python train.py --d_mlp=1024 --init_std_o=0.0039 --init_std_up=0.0206 --beta1=0.95 --weight_decay=0.084 --warmup_steps=200 --schedule="wsd" --decay_fraction=0.55
Each number is 128 + 32 x the weight over its row's rms, rounded and kept within 0 to 255. Layers, rows and columns count from 0. Numbers have three digits each. The size before them is the row's rms in percent of the matrix's.

# layer 10 attention key, 768x768, rms 0.0759, rows 365-383, columns 256-383
093:160151123157169115125054102125084146140103173137073147140099111182092109033118135111117128073105117118130097113146119103142134142145111092112140185156136148137161166128119107151125169109104171110114076114122125094166157111094098176104127099171072141087086161131133144143129107115098126126121168060052184069131231103093177123055111098131115182098075167115052123174165096168140080092092
097:107171133116160133077100126155059127151089102062196164173142098153148168152122124185118152108114110110166101106079100115066174181092144121085115117140088145154138160097137125156110100139111150125147078148087132123122075128135072097031117147142142066125105129131161142063120102145085109105103117145135135136086081118144101070103141159143183102136104153085171162161217177165138158160154
098:118109113114169133151199131147124072094147095159149065118087133132126091096130137180161154073081135095147175108141158079149147086188138134100131153149118128090231145134132175047122150165122154104152126118065131126107106116135072130112148135147108100106162110148148137079088138116084148136114076110127151118130100123152116152170184116185138101109084072167184156139164104141141077127152
100:157179080082125101132104116061154100134101106073093165149129117093105179190152176149128191117140206120183119086072130119105069151187110149080155147059116116148176160092126149170172122129131121165155117147096161079120109126104109150087182143079131200167105081136137143134148157113100164149101066121135161155061143182162177133163091183171029101116126118130129101160187104144123121134135
103:087059120060143079117055057156112122108141087091153051118156126134205160129140152166140106152136095132114105149069120158091163135095179073178111186141101159097127089181147112132002165132120110096188134095164126133144116141135163109072172134109143167171117128122111215113156149114096125158198159200160161143187111169135122109105103165104090145129111088143117137139111131063119149090159
103:146196151088177159126175133129157103120096048119163139073142172093181117164156132149083169178092080100146136154180131111120134217111119154127126133156077163081190130178094174121124103145132137132104108129079047088145161157091122107123168136082069111149155125130165156117132112143121129145107084104103136202123141140160155087089108123102139049155120091156120126085110108084107148149107
095:104140132132111120147103115105189146173073124128122130116082097040047143095137117147134121101129147170094127115102104111087116132138101201179196128122156205205145139189143114090089130111141181153189129102116173124135154179135117141120154147106106181119124153150140152153116167156150136151100115187068126205145138155107129171094196190132075068122118143181103140141166147138096117126111
099:189117130083090186116092194134154209176103142191148094134122180115126130155093113086165088090131107145117158142160183099086143189166078124175076173155159130103058161150153191120096104105119162171109155111110091119097134172141129131179090128138089138138202135083128131182117132125157087083115130139122099083065090146120145140159149147141125100073132096115135106131105073096139160105149
097:097132135130177106131131141175170124095166159155122157186232139138118076119107149128089147178082141144161139156152117192110150144099132147102118145131150120122133137135169176163072121122103133088141086080097090121158108136084100191133162186194222188140152163087121169097131116132193155131204062122128085150129079099056101108112127156111149124088140131163138112157142112097175108122137
102:105115115126156174118125118130084154131149141126093145157136124143114169140150147141157179108139163138206115162139150110108109228088143150203176129073140138137109119151182145147138082152132084136154112140095156109191155127115146209100122141122112120141152105122150167147156167155125132177156126179121133151154154099129073110051151086148087136146006100115146138193167143145156122115144
098:199106165180137147076143168062131101131096081121173158096073126148070095109129097113114073061132067084145192176137120086140100054087085099119072132114103116116132151160190140178053099148127085135158112082100114107126103126145162131092128134144173156134128117155104167086161118118128108110114087095154109220103126157155105138168135098121128084147124138123111130186116158112113099081146
097:127106150105159055146154076137100090147084126148207125067112169097132106123099129117137200169117141105116210101173139113146134153179105207072229114110132126121121138149198178128092139082073155134111139153127090101119129139150147163115141086115143100158163161160106117067077155133152118172110087111089125139132069112178103088123173087132126114136170110113084072164111148101168111126136
096:136150147113153202097133140078092152162122102090093120160116098088140160171177043088116117143145139183084109140180123116103154220063163115124144111125131130125133076175104175126133119189121139159120106128122131181176159076132167123094137112119128050115179159133172133097140155130138079142127118160125191120134140113119103143130118068087106117107123148087100178161131155141140162087133
103:152157112129133084116103145110121124091079181182128082147100130124123137189137085096164111117137110104161156168122096110106121134125130071113080109108156101231091179097160127079118085120112104173121119187078185144122172133134136091157123083126165170063162056124163183111150116121132123112136114157106127132077130095134109174089124147076160136148174194152112101140181118142129090109089
099:105110119142132119163147154151197119125100085124124154098135167208128118172129134160162156156097192145197106165108146128117125166178144099101118122162052101198158129104143151149145116098149135145105115109148094138106141094170153108085122113139153125143121132130130140104114127099074148116099120083139107121092091153105134160155132132079127101141188074080114101087127140114148092106089
101:127134058089117155100098099123111107093122115094087108110121100100149147058086096073084154165131195159122130144061119084127132078107106100144175174114123088113139187102061152130080107155149087100111119164119118110118148140118172151097151106055188163177122142148149176067114146102101154158103135069148119132172151125096083159131181052111070124135080175119102118154116117146140125137160
099:147136151095144202116152155127135163149167117073152101126124219158165117102084166122133116145173145095168111178146095128109114137156087134102164157170064123112120206120149092104118161121101134142122099146124095097173070115068064108046158149180132097123148118134137173117134077167155147058118168124131143087123161107178144169127115148147155165151174152142152130121162129168101120157126
096:141120139164152148103080168093148137137105105143109057085115202145121171123143117091126080088112082138091113126126090130159131085150085146092130091146142103121108065133178131134073127139102118095109115141133114091150106119175134171135136164105159120144134111133179113148128111141117127164162057171131117070102146122136157093138157104172145097123109204188151133092119123149154098131195
100:122124121107109154123161179074150156125131157176151168110177095141132157121102098151131105178144104158166182158159167112160185116120128095126064082170074138148096114105175095129173106109100163110179104164127110133110168113103157117142128125161149113138146093150153110143128107129166124150100141164065125084131098094080118144185098122134168148094102127119154152109093172183139116165122
# layer 10 attention query, 768x768, rms 0.0763, rows 366-383, columns 256-383
097:131113104147069154164182119098127146095137173168110120099098155133125105084131118160102125145155114121056112068128104134181141156114101129076164140137149187100129136118136082152136169143188141111174106152089090075157104142132158114100140126117145158131098090115158100201106111120135146141139102158194097106178131121149109116122092141143117160140052126138083121129105148121150168128111
098:151111111156130138123079166104090149163081149056104119151157110107104145104141098110125111144113144124067122097154092128108174143159141080088117073149150151114094120112140140086109126111101125136093157106114122140146176119155057100118141189126140183163187116095134152139083061198132171198148134125173104105172126217101146158159095140099164153157099115145082160144123101132175143132132
097:124122112094170092119137111155118131162081121105147140121156163127198092123114111133110098158165142084134155077139126117123095146148062161117135026160124148135102127137165176110114123179092121146137094169131148084115128126117053183174101167183172095084112176119135159103130094154160040211116147181144162145079083185108125178161114130094091077156155170110138113076142170127144088142109
101:108102170180072072084167132099117107142148111088131129126105061176094172136135127067126120150118156145071089117140170119065097155154073151147128090115084108141165107062037136158139115157067132165165156150126152141170137104105122103032129108167101095125121130099144118112066174151172129091115134109156137103167109133123140107095111143140088126113146117169146242129067098086111112126159
102:105136138129112150097085106087155176163151104075157177137138126125159117145097190095133122079123140106057157113051149154086163121149140189164138093138115126139055164171204080151173082098104114137129189133144166151068124110131117128127119093167177181155123118152160101118131092066135102102127167094105149143127156159132101126113175174101134163032099197101096096118157153156137127103107
093:079185121109164090120067152094125093116134140078123132150105106085117088108154099175102149132130070084123098149087073137082147114127128157129123114176047128108059124087131125172136096090217138149143121113133135116077126097076132147106112096088110093182145179096151144089169100112099121099139142113094136101132072202145128136116096127114095150162144075093113161168122103174081161174086
104:162172102164119116127143140090152212161129109106122165128103082177115120155142092125098097132126152199110162151121095148167174154182128131132241090133155203109103133111141150127129081042145096135096132112135136172138127133173161098177125084058181145132128098151155130165126147108105197184120087094150124174172173148134171109126146126120157099098123138135109150121138137163134100174091
101:179120146094103138114113155079116132129097111130080137074127083112141118176169095128131141107159150140128180156096094082139060126090117104200182098187083090157104154114138080169174160036142103095139126147094179149077151110159127151103122152124110132132098159132080157106111177144112120119125177115182151146127111129124132157116144122097090117092125103123088106069132140149019118120093
097:096138159159166164052125096122142075118098117140092134158106075122135147137160087169146115167106153157056102094132144132066109016085181174103160146174156101126145049196123132144128120135088146134121141127165198144144101109132117113087099122116127123127138105161070156116104100127130143159124118105165149141105086119131078158079096143152160136136119110182127102162180087110159145158103
099:110144165124149057054091119119115178167074135101131142127067083187124158129079154162154131060072090135127148148133134104160113113158058164082153131102122172168095120160116087139172131114180144183091161134163157095171101180122142092107107154162152150121113053137161192137126149148107114139095151142151076104078204100123151173151059149166128173126157148103094163107139120131049137082138
094:139126152115084128108148164114116155160200093121175146133157114109091100129138144137099184081160085126103115144137092086125055115171139150154127103102097203125175118144116094130109138104189110102127106039087126154151105131109147120110176153104101129121119077129153183154084102107102117099105192104166128085075156112131109100088087149107072051184172056107084098144114135135141111123135
101:084129158090076158120110155111155148182148111183158119124209137079132096152114162147073107127158146132104138128141121161142116124123083170099186169083172143173082163077146103121107153166149164127142190160134123156129108234085166121177131112161084170155113134156123171144133183148167154074172161080091161113086124124154118160136112120206160178109167160151131104088167128139096103121131
096:185142100102124157066094120152109101160178092049143109070142140112110080115159141112118133120122182125121148162094186127130084178139153134135180114147149150119145123086210134116121085119091122118148120096181113092058108156108117097137156180095115119144184137179112131155159135155100106183107097164093111168153102166143142155116107168152210084124141143140096090136158144113158072160132
100:132130126146113104123065103106132145141085138098124116167124145166141160124125122140101122107127078083164171090134125094156092095145134106162072119161115081122159151144116113150144196162125144067111110176170106101135125075153146123079150116175152151091167092109184048171123129136133147110133090178119060182135147178102148117191073157113100122176127128118138180112141112129076151114107
098:151154137174157138111111119086094161141117136111108123173102124153154113113126130131124115186193213128137164098095132193135152101132112195079150142173144132146153114137117147135171098160138133170119179126150143180050138115116119174124112131131165185131125149185089150129065169081116077164135093135132109164161171098120120083111093098079155185152169113174187151157146100053181101147129
097:123120130155126116113114116133098142142089154121148042190155146118152051113020128057085071212105061130127089176159165198205144098089084141128120069088141114097200161112144141153110121138159188148134103122102132080143105122066109162147089149114114087133134108178092167120146099104165103102108108123148074132119118114152098100061110126127106143158155162101119115140139102191122117160156
104:123095138106144166129127188149158158128144118136164183102179129128130084062177135084124200172122091132093116121104136165138048059153123079156155155062150114162144157092147129101105137118160089105083054099100122107109168098115110131123147105100101129146075114162136151126112144097073152075098157125067169150148101149116168144116100137093115102107140189016108084075179112165130164109104
107:149092123122165083143087068096125119135131051082175130100093165118129045159119101191159098133174129126121124083120111138093111188160142143119139115138115126126145124152131132055149067098172109139157126094117187106172136079139106094104057092124113136111101079171154190111129230077157104081030114150096093131138102127159108053156113114107064122113178127091137119130171151117150080090194
# layer 10 attention value, 768x768, rms 0.111, rows 320-326, columns 256-383
109:109110139132133111159118136144133101111123092149143095090115126085114165138075099135148095150096150142104096094119103175133122114191177122133120152131143191075112111108152095080100164089131181233097084134103135095188086159171137159176156106112115149172165144112132130111100142131184095099087105162198106119153104219142073164148105131124093231112146089058147131086100135125057084149141
110:109134114121126162136138143068093105144178137096116145112085135083170177089127152067106111106101098183213129120122126132130157183067164118138148137133113130109116116162080149137129184104141148097144067103135118123173057135136120170143161092121097177148122141053108107093163099156130124136080155097097094096110118107173129130104105130074157140122175179120108153123182160141074101161114
112:029141119128153151137092113123179195172096151138155144202067152122071078122119181193124125132101064082115088203123094128078082152202208146117094158110119103140158133096126137097145051152125108150096165153151130098118173092084187097165155164148094147149131121160161097136177055079124167170094094185060122087160117147143114079103130089127166146089097105130112158149136137121166143183172
108:154152122076135149128161108147092174160181120147116105188112142125098110094119132097129135144093152114106102137114171176100061075177127126109050142132123119132077177109110111085079131080122146148083134132124132111138157107140077119103108095157099084138181120176100158129124152111047163159123128135141134121130128134162134084153071120130115070095126093161146090136197140042129124107133
113:107142104104187128096141093189083101132103078140163137132166069078097109191144115140100142101084249069163148119135141163121104093067175095094144141101165140157104087104189062055152098121134128129130138138111173124088166111128130091109145158145110173107136139135049089149159065171136136080143147137106151172145111113120143134131143149142100073143106140111068031123126141116122129123200
111:092105167131041083140145176196150135155061142149134127140127059190167094182065082115124118094114163145139105070155048132131100163139156130155122169122146138116098124149126127139074116079083105108117122099163182096113201131158106094121112137174140170189116118139138099108110137169138153160185124198127076147154111116098097116181088113152089144113157120132150146112071145131131183100118
108:156144148135144152079136140121085100200130174094156106130097187138059107132120085115153136125140116118185150084179134107139164127091142123113096157114083123137174143105138109105154175144113142126147151160103139118145138116077123139055205215166133125167180136172091138114129115173162150079105102142103124075156117141164150122149107077172144118134139117131145125152120117133146103153215
# layer 10 attention output (transposed), 768x768, rms 0.102, rows 320-326, columns 256-383
108:129162170074117150087106128127172183090097062130089069098101069136128116042107136096152120097117168135101110136081162141099149036169110121121117184147182178144143108139101125096099161139126162165102103070072095076106168097130063125143116121152083130162150117167103151126127111149163112073082174067217139085126117203091138145205062084129115170067118149087128145082147167114118083117119
109:151132136121059140129152137082145118082144136110134126148108089077123078128135122113155108165157127194155127115136132105144195154078183060184129151136118074109075086074067153171118182143075130148119123151118122166130041168148149104076105137139113084140145127143056113142112123084084140092149126131063152133121127145166151173130126151126136190128099111139107159179133178147131144139105
107:116165153106080134149151090101156168098093140171081107123103138116135096102101156101154114086112112139152131147137128167159148127119162123146115140120118125170142219104207109121075118097097100189107168146092146132108149141122189093149132135102104125170113089105150137148134098092157154168131107140106167138130152157162124194170133141081135108074136161097089136156132129109105100130136
106:092176134101124143109158141132131137108187120127140095099103159165107127130117123131093137135081175155112153170145158146110069122147114128131045119134116123146079080129143137084171097111099125175138120114151185123171166123136093110155170105126069108098184054078143161162130104135117114106152095120161104159114132164139150105093128164164135101061127136115130106089199123093118116142114
111:157139119160147103100101105166151152114105103149139146133153111134120069186157078114128070082123146109144122130196115127137069152099155089102144204100144110085089087159112107078185067148158156139127156154162108203162127132128085147126117133172112171117114079184110111192174047168136144113121185140136109115155091105126083177092161150131073162120110161128148066101093144124117137122191
109:126073158118161131115147108159174166152126127175149122179084130191096143122067108153183129217119134156145153101135096128108165115138141163098131156113055098126128164157117116188151063094130157110074134156155160136086167110140095126115157145144115213132110178167133130094166126156170158142092148182049143168091130106117096136148064112161142182099152142188104098135080124162069146172138
107:090127112157134121131170165117133088127109176051208154135110122147077068144102105154162136135142156105194075144159136124098085218127147070116053166103102138155129135139187161137146139138118080129141155107131140089168137138105157086138149122113120088097094113157163151104147180189097133104090127158107188140191172126180137102219058128109158137121074133149150070144197079073121061165202